Part of a small language model's weights.
Size: 12 layers, 6 heads of 32.
Architecture: RMSNorm after each block, rotary positions, no biases in attention or MLP, untied embeddings, normalized queries and keys.
Training: a variant of SOAP for these matrices, 357M tokens, 5443 steps.
Each number is 500 + 50 x the weight over its row's rms, rounded and kept within 0 to 999. Layers, rows and columns count from 0. Numbers have three digits each. The size before them is the row's rms in percent of the matrix's.

# layer 3 attention output (transposed), 192x192, rms 0.058, rows 59-63, columns 0-191
106:515454510558528488486576447447461529478556353471525534524454507547549413560574529466527536501500487569554458423495475474511550387514447594449521523494531573485503472568519494596599534506501412449499485480549474576528568512572551486404464460379543549580455472511526553434492569393471492511502471404495492451479452441495456557483482485502526567571592469431530458482478512442594515592477583510401580443463506490511545467535626511463577519508535479533504508561508467531436461527589525434390473519467484512544460484513491582480575491474458508603521438553470453515564492441542467507
106:592551485520490476544525556550374510474524448502460500410522520494385527482546546487445486478533569535503416518519524508404489535576490512565584434516557492469579471567424535496629530412386495457478484572512516578603549420513464530519457468467486515527458491463479454528523521538533476455563588467351526490499563507562460468495474536612483486479458594508575430479448495654509504532552507524505505572419505470392600504513485549476408558500498516465544486549440561513494475441521506540451444546491501482587459473472474572514547480546522507576525512419557560513459539514526529430
108:443447553588591487510492508363505440480561470456437525499456485447539544409446560553442542517402430518551409445539488449526565481490609477477419589444517510480541579498552387533490502499512457556494523546542544464523559531452521540516462519428465468493458587368505575539546541516485534535523532417508582499470409494466565469510562520500479487440396499458422533510559657501440561503502443519474509508490463507364555482497506524524467480546488467466510497648526528495514471504447573501461481509449554480401504450395461501522581489525513528542481435519556463520481539452516445502
118:512515423469475490498481446537469487450461485515439399428499527443587492522404437470500540460499520496537539396493424576424525557464523546510532445513520624555578540497482499377474470518544502508451600427495433517524556523510551430517398516569579471541501539583452489509463458500500639506461508480503532438538477599453536528484517524534490516486428405424435523520460449474434524527465517474452546564580455520535516483529512508474494508477477476427464479511459470487485461481598531443589549456403414537462508406417524384475422459510639409480485537583502529538498429541477468466
117:491416508486463440392431451475461548497552445426528536429496583497505520496435454594532488450513421544522504434432567521461473501476620522508530535509582522464509499453518613470454583476457471434521460412538568455533476517426511467474471516578525505520485543505408400461572602452550540436511524534527434475571495492486472435543507512514497556605546545626529498489426520539503554509505537358583513462540548607530459558456491437557465470492585595444485551497489475447430525457510515459463551524522536535410520588458551565449487464484577528486450519546500561511462466466397541481
# layer 3 attention value, 192x192, rms 0.0481, rows 60-63, columns 0-191
115:502398512545581473536572493452516603550392514533474534462600449520524497461506481547523430522471541559485522453460556504524551523483524468616520503479551495572459476520410495514526530411537549509514431463478394478523543512503458502438604544409494523446548592530468592455546471612565595433531467467453488528421570576459517517432511585535466544400545443485519556475560469526493513503412508471462489448461565467467505538441604518492577449493558502511509491546397502429473537539522437448486459511496541530583563445534479517519512503448455418523549541476462429585429499488576588598
124:421579575596598490439541554508480509503549462403508506544381380491520564469497627472475526552430475457463501501520515452611509481575495536499566530536512509541534439498531533472545529538475500529430563426502539456526428566444434441438493479542559516513515485565399454515544523576496482537472467459465553591459524492434465473539567477463577475455503595616492559506517514421526483474552473528485476488557545529570499525465501587510501426485467472494648529566501513523510518451452512540498619517414506540555483401466495607471458608510557570521489430490437547493525470471481434513
139:452460500412530515497548455407465475496491519497523530548501568504387407480552466573564564546462492510490411534541513486486458423545566458428429501501485437529556562439607496467532431418467467493423530484446515598485458432525455544499569559514508530393488470416516507426492492519505390476482444544424420420546459506480408447513542468489579431467496580539542497514418547559468537513577501552535549524550500511582530527514441568439546505562589469517530541524536524536432486548539564593568538453469399457398452486502518524548540544547373515443457560458521534472459542453453449486
127:541467511489530590430397554436417582658427474504626465467573528570447481504529469564549542520447468539506494505579528493446513514397524506536458475425452502459478549499492486538479518446455521530464497588490499474395548507595439474536589520529510481452639461520578487529477523460502495574531499482494418472551527454463454547662497536571516508397444493495462529525522496431550470607478598525521488540436523496482474463589470558556449442511491485476564471370648517514522483498465554533508548497535511496470443456533536486550495529509492500512569464581486480517446455489523487459
# layer 3 attention query, 192x192, rms 0.0464, rows 64-95, columns 0-191
099:533470545608471532581514637479491541534490507418572552507540476389549542501393556546494493523437447455575508448474494512496482475464431428580466456502517448445566480378468508506539434507432476556548510401546521471473478493449566532481497426484464524587574474586448580422469557504525519496491545448475413481553451559576506471387563488544451553473493423499528518523506470513429546513525462474510524593525547447588531493483533508531529519472543532533467472475500517555496450431567468508423428546513606482419561556479461508479500552497492399463553537583618477629488457504556507463
100:549514453535471407459555473412487494560547407458497520462451485522508475433586505433484471553572476555562585492497541443559530414423470572432479542516543401568530529461535518527483464538561430594552527507504501623445514545552506490527526466535453420515488507512539552512447500554543481589475454525419504490426525473481543564526505386491514529455534491520525483429562571401543484576491583430504490494516593369476525486485519481548538426506476470562562491526447553469497528546496468586501405571525471318583506478513469500515457530540531547483560555532531434429562523494435577544
091:542453430531613554459507470548589454485464493501450478501432473539395449424504402413476542455495485494479480451595513566510467512589583541531504513455472516478518491486408439450443569488482520415411517539525516565487563557518472555459543545488487452507404466444579527626603442457514470482546584593485521458468509514523530552481550464419403431562516414439529442542435544450486505398502470531492527482487482611568481482478495395452517501462476484532467373427540505524528513530422568552529524539524484472453540538515500443486499552530454405466496544406421465513481564481433474480
095:564479521536464578604449550539563495446506509460480509396499516426436531492468490488488525492479457540567504509473522461474364533493436457603584555574528555447521514435477492499491446495465481541482505418475525392577495456507502482571485566501518542518517432570545524460510520455509514418561605451533441485534535530561486521497497497530474523508576501565508556619494399518494551453521480526486465580506391526516536523515467453554444614463557537428405417502502495567467554409488508414501495472537512515485587547386574522483438509433461354497559530502566467483454485569570548402
098:446507570535457548583466558512489542498553499523542492487508536509643530450456515560503472458524458479537400507432518504547540534516455485547592628535477522547408504522562490531542513588465445522548483491559525494511507404518599410457527532529519581472471430557418514415601462425596494499504494461455419506503463478524512443521498581622578574505572506522440501585537430482528511493518409441467472498466455518519479571544482442536493539464464578459392424497481488581513491479550487429444522506556496537510504472611497535446485457398440498486633519563572475433554490488507516425
098:496518581420501485565478514512401506548467510465543466474481517572468495509445445583508414542506477494465449491473480409376462561450488558438564503454520486505518415565571599566473471467432491549525452432545503500524571460486531432526526448574545449525605494658384530534481522467555495556446434426474520489424570458481398408433501476494487476436554465489526518514481418485539487472445431477467529540526580452526525498467586544545519477397507454410559540592516531456502497539580420432489503430426474494486412429565477536454458461515564548511421448519496481545528455479552490455
091:474519570493525472437560494401517492447548532503552464536428380448552454579463503578424576610436425531582471529477487530477434493453479544535555498521456477491546576500554508497558422548512427483563545428460600506448589470504564562575558486469550521481503479438506518457545494515439508448492537559493440548475512490508516506533549539480464502479617517543539472460467531580540563564520555567529486509500592444427618390511565545485465508472558476634522473544439431416459519480478519468469482430503411441544480473392609543548495444499555471450531383479492527527455515493465508458
094:509558403550471388490518492437512495529575408543455402504468437595487421459549533467522487540584564490512523566502530512509439450539561495485489501484553462515486514481376424492474507535566552490523573522492488598530533564536460504485550523522409436443486554433539364564418454494508567551458460524455582548516431470600509505527518535433454451490486492443526425428438545448551489532514537498456560499489531499510483495513564452506488520567451464560469570511485539446507507522387562576460509541650386473543478461469557537550551483495502470375556626458448459519506499479529489546
091:471473543482535556473530516464489554483483393506558459489440525558527388565493470492454546434468534533546492511441551555487496573422386534512586494515473513489547424609603450428581599475501530508429503448520392453512531551452513471509478573456524565536519525523450455514462560560499572455438462560539494529513504435466444475442516557481519561426542611559459550572629458532471468517523525434541551441439539464549551471489530604533487482520524438466596579554516501495497465529521469515472464493441491531444550455506401481566505424572466551495460418555505581463401457560561583536
109:485546423545542467412518462373439555553507419489507395583587380564560463466495462446549485467583509468443461476462506512468511519475500528415561414560537390493535414463511452539501575567517506446523493549460475560534503553541452491511418447549507523545471604430483525490433481509369481583461447442508479516534474500452466554473482486528478509418503505475522458423525513477563442452497464558507468494453508465449472540450446544524520408621554404461453574517518595489478481529522433502490517432489555386497454365567463445525528479546516615474473522456523516474490494544558490494
110:533446540463396531465510484478486493522538450472504433498562395470558573526546485504531569570513534517586556526489495493479498522386495444451533551507575437462442520470535580612431440468383449525651448546439619527519528483425467502484516465534526436405516515529541514484496568470523503640500513417522486484544523490407468484543577479506489521515465542533526560454485563506656529438417541615512479478552468481390454526543521482440465451487561510498461535498444527514534528566502512498528487452608455455500440448451474546553508554534545491516538514468490528488448468437484586603
098:528546535540435529590475566399581469499564517479498445635417482590462519489499477506554529515464542518519501555444444444474494470451541559474497425497478550472478520484494461537524468542473506498599598490515511552541525529482545530616395533514532557446455553440540556534482432543582607521501573538432512486583564499463516514525500516469409471490488471417504495516435432544481526409409491453478486456446506443480594517575539464501505468497531398502618528625551524567526524441540427469477518495567598435515507546431539628423438544488506528464518489453449501469435553542490439559
105:571565494411425565610504457629571370550491499547556449470546568533534499484416467476548559448619562524547469538483484478486510477497384485488422540572521493574468479400483496395402496398470523585497491542526470498511512409459471585472496541512492472468491403436519534500479403511410478557475533574458512557583548522496480433483508612427534503444476511455468459548455486486502468507531487538522587463431478402550448506490536409466590545462512541469469396458534531462458572488437471457571459480551521527475517558452443514500527450547472460532518528466475530443437517498477494486
095:450515536574615515563532493519556510496506552541462500480489577527543419549548480531553558517397620550464519573498599580453578494543559592503470478595486430553398466490489461510492457580406443582563519509505580507475476484584512441583497494544507459525468570488527443485512518455510475466519489485480447530538422483553507557483422542513585440443527501406429509573532500454512490395556553599525503569503436406499490512525499522506550482503453416588465557523443481463565499461480535550538597486484495511499502540510490567461599455465507504438480569496387469456511479387434510587
102:593501498486495492438546526514421502455434463485508535513499483541553491567461467518401463583488530542501528514507484426457589531424440522530482518493459572481535424461549513499584489568599554528521482472470470488558486532560483551540623529449564563465487444528542506477519571463573500527459483504431496538497500455534544449509522523459459523561456591410397512556536650537522409551397526606568480522522493384485457554468515402590493483472542440525466484443403508567432451503462502439504472385455486446502545411506451586538451510521549536419505461528547549490574554410479551462
115:469503425482502524503522436546556499546540563569523487527487531513472453560511541385596494441452423422522522488528582539515539488501507394543490576442508595462459513540467470438486511507501509444361516431484498511531588498515518562501507498452573511560430519487440451503517447532453525424523596502533535502527536571484563617512455486467586411546443419477488434544465509552366526396407550457532543461629425540571517479535537497555527505456451522378478549487407462536558554552526558526517504554520474535491527454509481481534530508471540471466450560433474408523452423453436422544
106:495478578453539553438505565401540451475546574365506525519459399450496458499442423541442459524456464480494449590408509489517471489531443445525534537578472507470578568535572406482548527420495453468536535472543473538536506462571541445530433380448540373458442602456536467477555505462559477438452512585449498530556423455572523485508491490468489474528492494482497520535560491461438482542461532488444496465576547426495507580563468487535385524529551506543517472485470468508443542350569504580580484478458495549594569489508466551477455439496551519510553509460557535493456410516507499390
106:447555427457547400489580446431410577529457457408616489523553460465486524436600531568527489568560499606492587528465470556644551550553489610444476532537477498529500545514493493417498457500521502444490490442541510471429515539474497489459561555467430490473472541563448549533573531527397415459471485472489518512510531449462556441541448500465432493448501427411522449532565606455555519566498531455530474449480577476449430523574522564452454470556452427539495445493453531390511415522479481533510520455494569469476449529512465423536436440499521539512412534562438503451554457507462497565
084:604425553516500506484491570443471475461494579425475520400527502513430427420545429510535521499448475590527473457403444617537491509471539502526509494505568474536542511443508528442434469429533516483458529488525551571478513463478530476566569513419553484545478544525461592512523527500447542472449486523466461498455555544444504416472568597565499518522555527517484505582391536525530458520539613455565606416472613490594557450487577434508464376540500509538565529501517536522483463405482537495447528517524490507537492449559474605365395438501500539467556489487528495462489532508392530443
097:475471583492440459474460507522553565473432450478503514538508419580499457579429506447535526494542482515473546510469522502547557519528530504499449464537474418540429471470501445532449531481529464478613446564482517487386400406501526491551494651571489456469480478549517500466496503488477483497611506470577552484528431573455597615568537536525577547541454558478499521465369466506520541417555523460499486613509491457502480533559551489466554453520356463456493473440587434540472502469471539502472566514531488625552474500452594528494442566459470491534612546515435539437491482583490532432
098:468507474436460604462496450493504536436606471475381582523523510558510613579527532561497417479444447513517448473473465565511461471502449517472449487517503475453498449459495584518462598541511482508424457494463586568448463506465506537460580510527419540506628457389515464499491558497569449448408534486453415499485404488435551449421406592495459459496480494491495468598481430453485452425456462507498437451481444549551447511541461432483478574465415526436576550477467502430469485545448509456609500429502553516408567522459517397470554495499512492535523489487415377502517527491495487489
105:474477426391549426392501574548487566461504455455462494465497430371454472515533561533513467535460583542482528463525485486496514530481472490585487478499512467496518461435461483507530458456447558501387469619478518485458442468433524505498487443521487468433527547450550556594467496479409443589490490414466485584466504483503510506487500485438399369510478532519444521464453499426533479444428522537515407459526506468492525505548512487488491383564407402441500544503577494500483609396512556584493503563493527449555604521553513445515416543530477491515488460559474354473552410556525503476
108:581478574423499490533516444500513536429572430489569517426523487483560434539521551500558453498500580530569452502457536517531520579548543469590508379498530530500572576545507528479567551514589576468444466492572386522475415531463528511503569505548476511537558458503510402506574516551491361459543466462504523545435399457513443523478474460545537484505493537545546465368426502461432510505395526537571504516480511456510524549491542449423572582491521539518511512439577450552506573531527482520457512419577527572495608517501491500423535518444399476492464516586484529610457553439440447494
104:580491500646527510408466552470498511449542494428481433510476435421510571465431461493429577496551552564528509492482461485511519460493575493554487511432518421435465568556432408431459496440564459454509450414531470475548636620406509417436492503551462548523534480418506472541476490459464562519498499561489428461540525579500567522493516425490431569496490588398530478559543583498465493459567512485511516482516468504540499490509434439469450491538533541510533500504466561495561536509389507519498464566617450504407570458533417408444456470526543466488450530414538530419457570528516545526
108:527481443491499520483483494432510559503517511521588416570433484471509415512497407554586484508544514456523459467533462588505473485461437504422503444552553455411472493515506464571537451532462405578501504567497499424543524437511526534529461408482496547406432500482563459481466480539477565420416605448513498488506452469539495453365534550625500502523465455490544401499468546510437478457503511599561527591457519426510547441564505544524416490583546399396500504576513403531562528469451547443545505450548487454521487473441472600612500532523404501553522508570526508447426513460542487484
106:515551532499453506506532503605433573555441532479528523470491461413450433404515503454500426516532554489435451530444514470541423474468464557592520510421511548607513502466514516489463583565466409547576499494538443504413486620488564507418549491476506493520568521598551472445511494528432456597496601469516561523477570431463519512448568512472420477439476473493515560627478530509489490474579427493455551506471465482454501463520551381529520504464535437454575484457513461503464569588469552456489648589486466477510564507550491523578467473511548468463400617499510483418524508558474552514
114:573505559581506465387496389455511500520597467415438574445449535529525362453499471459523463533402545476487555474572533493478483428525432432428455475469474503462569516466497516503434511505463431500579444496558515564545456553579492510497483497435409534498471525584455472472517492543486627589498459372546484366528505463518449536565527460534504450534520559567445528583533497557526533485506505507531512485475469543505524463515482533501436539443470415507495333516441428462481565563441462571475506501529502424466478415448516432542441358493488462487540526492464497528507512481505524439
110:500475583479565496420412522430509447523566451557508503561538536501578499489472510479389480375532557491552640539502477548557498589447492527568496483567458454489549415514512563460503438541574426458437511464383466490506457494437453448498418477512487548473449418453516469494472531458524499463513478440576498483472500489371484498510559582501527557498609560559458553500525510484456537559517546400592553472548455501387518486414479468507555553406498477465533564502490495485483583460490544488467520429502498526531501485593452501538531340536521479459492429486566528626541502551502492518
110:522514443492539510452445466576485446471529404424517490489574449605503558463453514547465542480562554478449504572545373546343504494552505514495521453532473485459502557530493561589423478474452463438494445517489517565527469459468474578415440529586557527401476473549486497545443480461585497496523543350541523578441486550438433421527465537419461552481465480573479486427539484467502437429460435542480403487411548521522509500436413446556511463575528530519501456401526503558495547470517567509523478407609476411560490568537515497499429509490541484601463512571500520451505509483504506517
106:481558482564454457542508557569489485521396474492523462520526402604526426548488525484522499502490519426500526469531522418491571501482436554451527453555528474504468415490560495576490551557509566432447480555516492566412504488475536498552455511451418424623580409443497541501523386539547511605469508514395486441435501581589564414516457402496459561471432482464507448429463494372407499534546517464494489579432502424530524543451488429505512545459534466468452525552487588460570487442527514514499504478501433516605528420485499556404552488531485445500563508504458427443526526487425435523
107:515599636542501575506532503443530435485418470476575487505527535568561429471549506543544525483549547454481492493520462561516524483556629474456507480463484529490455612557511467457501453537404489486449584444556571497393539486506540492477485485519512564579427520500438449546617492503586510552592576467495482492496481456497476383503352527490455574477491505577538565452456486517509389629477478509488445457529451526587522455446524520508476536553493384523524513507527440515465567488575594477509556558486545543461490467568505482441503544482624493410455531467478513522483478482507577530
102:371500510481535535484450457526520576370543602458568511489384521511435507527398561436465587450536435422473464435447424484528470580507528478551514505502482475538498401448502451463541528466431539547477539453404508609446464530384477522591550533488514485580401549515540472555560432518422523480533578443506543494518443495585530544411530531591475495419510520477508482467484548556497433576468473569472491401440513507487416512426472530456546419447546502487451467530468458541555465479579453540460469546494397490528511586473443561516498533477496537455523553463523482539451481566507530542
# layer 3 attention key, 192x192, rms 0.0456, rows 64-95, columns 0-191
088:515585553473516496418523466520481594459473431516498581492483469523579453513458532559433492585418519488513482474545489439495478512459461426416514570455605453524578465471574493483453451490445505510452532492430467444502510490486443541531578534606485496408585618443543438452449574488438476499485550523497547564538539539537480608477545597471492507592459521552504617596505402510484413502498511440483424511454523632438516490574517552419537544484583516416435459440553513509520618488423480471468538517538491467507497452450530491481498593504474446530514575532477532550478513552424561484
096:552505460515449491551565508518531500442458527482407430509523561448492527474558512518491537499516473540472564506482535483529516417567532482478431496537585454524474383450533512530642501452551555589541487573573523490555475420503417569529493512498444522544548477509507565487448450537450545513404532503525481494604431539572442499502539572412554586458511555555496539549556514650441574410448473431400553450491563496512460467519504577476526527458500527444501428435527490600545493450473502531481467480540529525385468554528594426449427470489393455452572432473558497468477470546503563571
102:463483499596519482510555524510471378435511548581520501577418489527442498607456492434519556556621514452415508440463445493557542503547519520473529417449497509336460515568562517485481528555470526457427477554496438512482528501522501473484493448532595461586527511505502504456519466536488438569433467495534493485555560441481474463544514526566610501499492550438540510433474471372495445532523485455561536542576452505501557430376470492429511441551457481515513545493526483444441483508549540575455525451492449542448474468505429445592533516518533526518408427580396478469402533504591402458
084:507571505484526549491531509508562468403521440451532562411458472697539535560437530430529482537467467419553446493404476448363485544498489482472455419420484524449455513548536483459474490491436506449571580524486466523491530573531494500464493500517464620560537527443492618406475540470478422469525398527490519525500522519521560480566513545485458404574518444490489491530500503508484468451486526492471498521527500498550548522541454466483521535543506494496446343473447619467493566462466504545488515486589547381433497526560466484531455466481501472562448587400443469584426564458522493442
091:507525509593507535473512485430530555454542435462479570524427516474480437565529565516530517537425474422499537437525496414464489530536517467513496454447518525414504543485500510379418455521472482484513487487442450487478478564512471496508425588528525510509562441503521475488396619603475433429537524504479431536563521622527429524508519433416442495554441556499608631527530492325532393422517493558507513500484417551447544454565463554441532568569565418429430451463485531534475534502510490564507540467548526539483492563540524450612472521545447490517480461518526499462471494536557588477
096:506530538521426465555466493429581458465467527412627393455469518494533553483555485469582566424482558413526436510469483458437473480526449551611462486497563489612462572446405515514493526459525533438560593493563463500486526422439547452545461436507478483491416457515520588492487489475498461469467457533441436529452513459544602472510489512588555541535560447535500462470526568581448535495430537429485595454518518492552424549548448397524516499494478522553473387480443484612491502395444502438478517572570540494482590492518481535507499484567430537527531514385519518446588528526479474527
094:464496394457472475533451504518460454467374528435401455585633593398467517466563470509574522433505456430574478481488581445543595554477473495543583424485619469485532516471440510509523456433459544428453371500489491371534507541461504492561471470493520562477578512548444524556442469531573574594438475459512466454483433558506477507456539530548536481488527463524424593453488461515487550529518513506569533404497576546437511472505500514495491471516481434497486569604519489534525547450572494465413491465496503519546495488575537472608522556506478507506514487460571527388460464492509420494
105:521542490492444512591506494540622451557465515522512436585487571547432518446461435451473536467559456453505379452420447547465478532416570477543542504600517490542488544478540521553512573410405424468581541500514553489540521480494564504523505413508468544487465488531466612530479434391445387562539501520523512452408520528529463497466526508608580413496534448488568525517460457601494531444442469466556569403526494478465425429508524506512548434525495545537433466469450427483490531515527488455528424524463461527480508525487533485593523456460607432657501472480473465545495441510453535490
104:469547480518518398539447469545423435470558455512523459403557455492575556539589538520458521510524523525535587451482534520456576428521495528550456499521472633638455531547450640628522431569459589520604516553469522466492445465529619533528508481500465505521522575502440477470475538480602447525496501554548562540505428414412459521519587457530591511515484427483414516539465518541512563535490551493453531414446560519447509588428487510521485503495448523493496463558527476505454471467444521509505440578566505529578496474449600507425573509494472515512484531568557481487504481400523529540
109:538514435470446507511494649559403457412586474537421468577502503447533525409548572495443497519589529478491533496423461446551478562436526418434452499520547459581525441495513450437524512444480459515411528518480483429497464456537512423464517560516461525543564508559503566405486463489543526538524462584543500448537487499534475446422508581498560508444657524437452584484471541417554533478511443465477522570422575448508453494497481457478499518489481569548475503446502444501458605455456492516434520532497346525507462472472547436538535479533504499521458448540449584604433531496576516411
122:474553522485532468535526400504493427484484457489507544545498534540460452493509566495477581442412550472469524404547545570494632516533462535443528459516417517405505494441484472453520480418502546435478488469565508331551542491459446467411449429513515489528522505472532467552482552460459560381436591439584458534533435490639418484487583577602489504410467527460450493572558512509465458466447457457459490484472492500385601474496562609496499465471530487458566481527518517501491472570483519580537495593424469556533436475505507467484501574579510484489560423492519554488560547516539518512
110:500488427492582533424499551488478476484422488480539540434504470539429401465408434347498579546527457495401553477569506477474573518520535450570515518474531416349526493501532490477471531474432487510530416498532442469593484574499510495478438501455454450516467501428496572514481460408430446530451497517542571446485501461516405489568607481562462488560443462433437566505494531500537550517529541508463506482478472493593532449412491454454557526517488565453469394472544556487442463592495410509546398471494513472327561509516499440533471448511462448438512535558518551422507484501527507486
105:479547435473465569507483569489515491499497569533394494503471443426499479518519524441534524481512519582418534481499510478478485548492473482447444554590545552531466572531461526387616549469435540611491536541537487511482525422522520472489518537512544543551435461479508486548544471455549474461486531389567466421551507520532540594464587457557462534497479424389430497538441572548497508499482482557534486577490514563363552490492528519523437415574457512553540461474457484455532483487524400431453438612485478498579501559478517489472560526452467407473539449360506412613591459469488570459
102:546587573513528498583553513538427457434507409480501495569558511510549501470437508594512406570547540500536511493554477463486523457566532485524534479432508500462506601441541478509628482514517484475497546466479377533562484565471486509564425516490564508496487569574491551512449475494575529441540455538623501487530534550489459491516460490571450477499500451563638396522466445494500557457430487417584446482394444492500559559552521538505575543446486466507499574507539476511503421444466500420411490448531542586529536512505511501422440623521475488408504528424474557480495399489547594576
104:439464395425579464512486441499467476406607535546452339487513505442390480528457494545524517518555469484497516408470480460484478495576400450546480564614483490492464453473417388508541446508426496528407460531538548514510496467413482444440487557506567526494427522479478501534507481540526433473487530569596453546529472495526488593507528527568469571426492482464523492463468513537433482447420421482499518504507549419564511490451538403542445492473400554517550460594561485479580445483476548498465523546543485503568466496487548488436521453421450405557503484494477471618485431573579525470
106:442460486483540507559571467449556479510475526497571465487523489508534517477401452506464521474546588498427456493495536520410522436575477532529508505516487426467566511511517531492463478483509594540617405436460574545504436399423504544537497549556465370538515470513549518515491489539515522557545567488492554374406565491373538522429472549411510589469542426487491502567552461545428479607545519514526488503555507479512445446489465581472504483465467495597470438430504531577552375508511508426490535533515521484489439513429494472438548495510439495582394414521527580415553605467485539528
114:528519501583494512423488504494481549521516553531531518480492518468485572496527465469557582531487439576629502471522487441491476576466535532582611563494584476527507389515496476534416525508502500531560464476471462486564547485584512533566502421557520400575471487478485564506543466477491564482545495484619527572486469563503580568435395502565498535505514537508588444511495505528455445545480575497458511473494512578460544521468450591446459535441602424511498515597599442529535470594482469431516436496513531554410596485483485501355468495546491451477449496467573508402590511561512465607
104:482450462536502453619467422448508424487451486460433494547524477511529534568509459499490402523559546472498514489475565455494517386504583488545411403625470587466527520552580420475565424523440483563476533406453479511523512505502583567398500551568548481513496421489447495493472474487529605568482437513539562497595544511586558508473558483481580481452537375503547517562522489434512549467532452506625604551495522452529518429490510537550499561536517461531467525473469535472498446499389405430538436580462507550439546425432469512525477457518454561492532493474531555423486517463511465533
089:478490442474570566443491487489550491461486547454523537442520531510414460484345549521526523500544528437477461483567492567468367432621496563488527549477453426462438546504497454428513469501525580465467584479458375438525513492434513549447470516551386569472498450502479460458489472533587489457541574544431462453490596510507529501601434577572501526483425625441550450491509542488541507487457447541566431500444592547506538450417493461534465482594508521476484469512507565546546549439446383485398479521544480429486440486460545483560532548467488377539479500500502465495485528530485553508
109:445524446469579522521486482542378488458478523576414514473553623460486597409467516464478453471502470489589513558415522524560568395482554573569527511545478505513483536435500536496517482510572554608472463492463455496486466473543446533485430483435506463579537413431530502485451513521580531449513485502488446528523478387522498484616511534613562521472437531479431513558496477480420540567570481517576515513486597481559437437455549528530390402490535489550503526529545484483461514471547489468464445568464466525513495437506538573597535558449531530469594617443442423540436479513560438503
113:559488496483541578484519531489479506410532522597507526479533501554450542510539531552472534583520481527517484482465542418468601499494558518386474471486430531486465545508586446480465547466417545518530508519453473464474489552548519542457549559457505592484486617624453434454492499481542528497521512516408599534499512509494551427558465459466528605538529410500540548526561437527490492517430488358443525571498435537448486495558488542453479556480445531632437433528492462452549524455518529549597569507455540453608407449606423528495423461541512449455492475489496506595435498422598462504
108:578474503489414503529585520538431468566463489503545489481542495509553473479504449505529451560474456514524436497496578503555522578538474487464443508432493457511557437487561440419479473535370429489548591413539532532536475546518464442510539470657494562417528463518612548454529543534547590491424446461492435469467418557517520452522512494434523526472466544458440445388449534466542608531486477404507631553415461583554531445475500405528472547483528562468555505492525522606437517499543474515475535486566376470462421539521496491466494424478472443433448506495485516524514581489423502547
104:493435504522514403499513500464519444488466563545575489491508537536484465582502479606500539456463439629482500541473486584467524486432481565475378512458434448422445514523511423517527415507491546517458524446562566480525561377561556463514546504415466481430510501538403577474490501544560414520543507556447390587434483515594459479533465523504429552500499476364560485565507456483465519505520531441458472454489475515420524516484554491468587484557498614460482484543394395526463501499507480447429520477527416484478463566502494412519466463533522519490422626567461586468513536483513508426
105:531469373484514453528508490491629531522462462507532472480418531512465557459483465477485512508606522471472509518490485528466493490570465518504405432535389489495564539516484407524624519510510532632528457549510573596472501519506526462437451541419547581572407476486466644436631441494536471506528511489486481437407540468536506481526527485532580405583601470522440431508507527616459512491393426505493490444501524506547554499476409493472393490492530520561462482575470478521510487508524511388502443561512482471548521427479497537547459486519522517489463527423541566523583528558441485546
109:490523529389468500501451530472500497443506529543512449463494642547509566508430540478448504533574543507462481492505523477417479506510570459545478544508525507529502475523413464526515604505498517509460427565446556462524537510517456538609577392494471489413499470524408455525526449454498514424538419350440470511542432582492500519531462387570403447456454462441534498441528455525528485486399509573502491557514416491411517387549498385526438452464506513632479531502517442475413450444476473542426444457480537483444442455493549512537432465521506478485494488495496513632486518554464593539
113:479475466546447519571468450486447465411570536440442472499489442551586490535564462619500469565500516454549475539508490474472583453466450512442474435488559544489508463494559414500503488500560516521536429467497591404500536517535515536499512608427446490526533463576420504419440453473481489455486533438617512447447528552470498449551548512567616455524564545525419506635387546532566430487509491519447491478565402415572495544466572514500449424428507533427472452492496477508562460486436541511574493524542480548423503538538495458516455538436371471572489522442444526579486466410549493479
114:478512494501489443449580443558476400459417467445367481593494516457459562511546502592538538490433528507473498403563593397433526539509448533502510434487521486494498468483413545469440499530512535465503495550506515466473568439458573567524585528610508540449461566481572583501549553422506424440492570428405461480442546416462543484440429499522519514545542400523512541479525554523572514524530503511545458475494522471499551429409468529599528503580543522582518481490460483474599543451557499427458495432519569495454550526557529548478532605484572503506534540512521534532469519344435501480
115:457505450533469594383479464443394508491451497460500481457476606505496496383446528513423543460500590502588515449511536540584520504505536498526450564547477588591504496523472469516459536519479442508440468491542452497546523481498619515490407552487462581539494546527492537461475627520600451525500546482438513534458374577530464526464418449528506519531502487597585648455517536428577425493564474513391445489558546448476483498462458596513515483479477485448479550486478516483509543524534547441514544589446451475593522481405511519459516506543502510540531417413458574457527558564504540506
109:469491455450509525548534545470470435498544556615473554498498499478497555580488479494523420447463518504465469450540527530530495630568529481412464576394491545465500375560581576499460494498454397556361421463449549542470557517541527467508636472576463537528489454457641446501547526473521489487514524372474448488371478417491481485468507534473514459474547479548531483447447551480471415524430500537544532445420434448469574462457607568458526504568534460527472527531482434462562427540481480506480498499406427524537497491500466463525462524532515436481442438499476517584431490490478506443
110:510496516521468571568532645466430548448583455619545509595507491510529568515607524565539457472430469481451507524462408504491437488566549428421441504466473546475481470548538520529445473512559477594450467523519494568476555514555356504571531521520471469425535485549491598547454470578481494427373483465457535477552479596530441511419489497466484466487530546510542566518441458363460412429509491521424511587567484532569498566492423535492590523493490509472467498543537502422478586545520497574509529537575520494517553488585496428506439512435471483520473476468455522468483539487524422572
113:521541477562541475501462413486490552481540522469510574542447531461497542546472378494505544552527524526526566559507558418473533480505415501468422443543585519558536496526558529576460556581553499524532500472446417507495588579458466561567473427461470434425488481512550569498442487463601527548445593533498488522535468558533523609500497503530484497512465460485548529573420483545502520580417476396579501435510472516544456564555554580529627578483547564594505494496508526473548487489436484477400433476435551535554571451502482636542440544462462558498560489513493500442460547579432555406
118:533579404522414436502555511504506423467617583548587443551513566494517448570534622595437535545476458626558470493506480486532421433510559505463443557583503458519492547440511483498451623509504464479570467503435417483585512494486494446485488544432462527450495471456439534451439406509516522513407499484510467447507532476492516462546480560451530550517580497552488594530506464526511490482542360539538488470513489533545490469611438474490434462486486419426492511476530397569491468524473491511614501539446474501540471544471506388440408538490551520515465609459508545549520449536522557474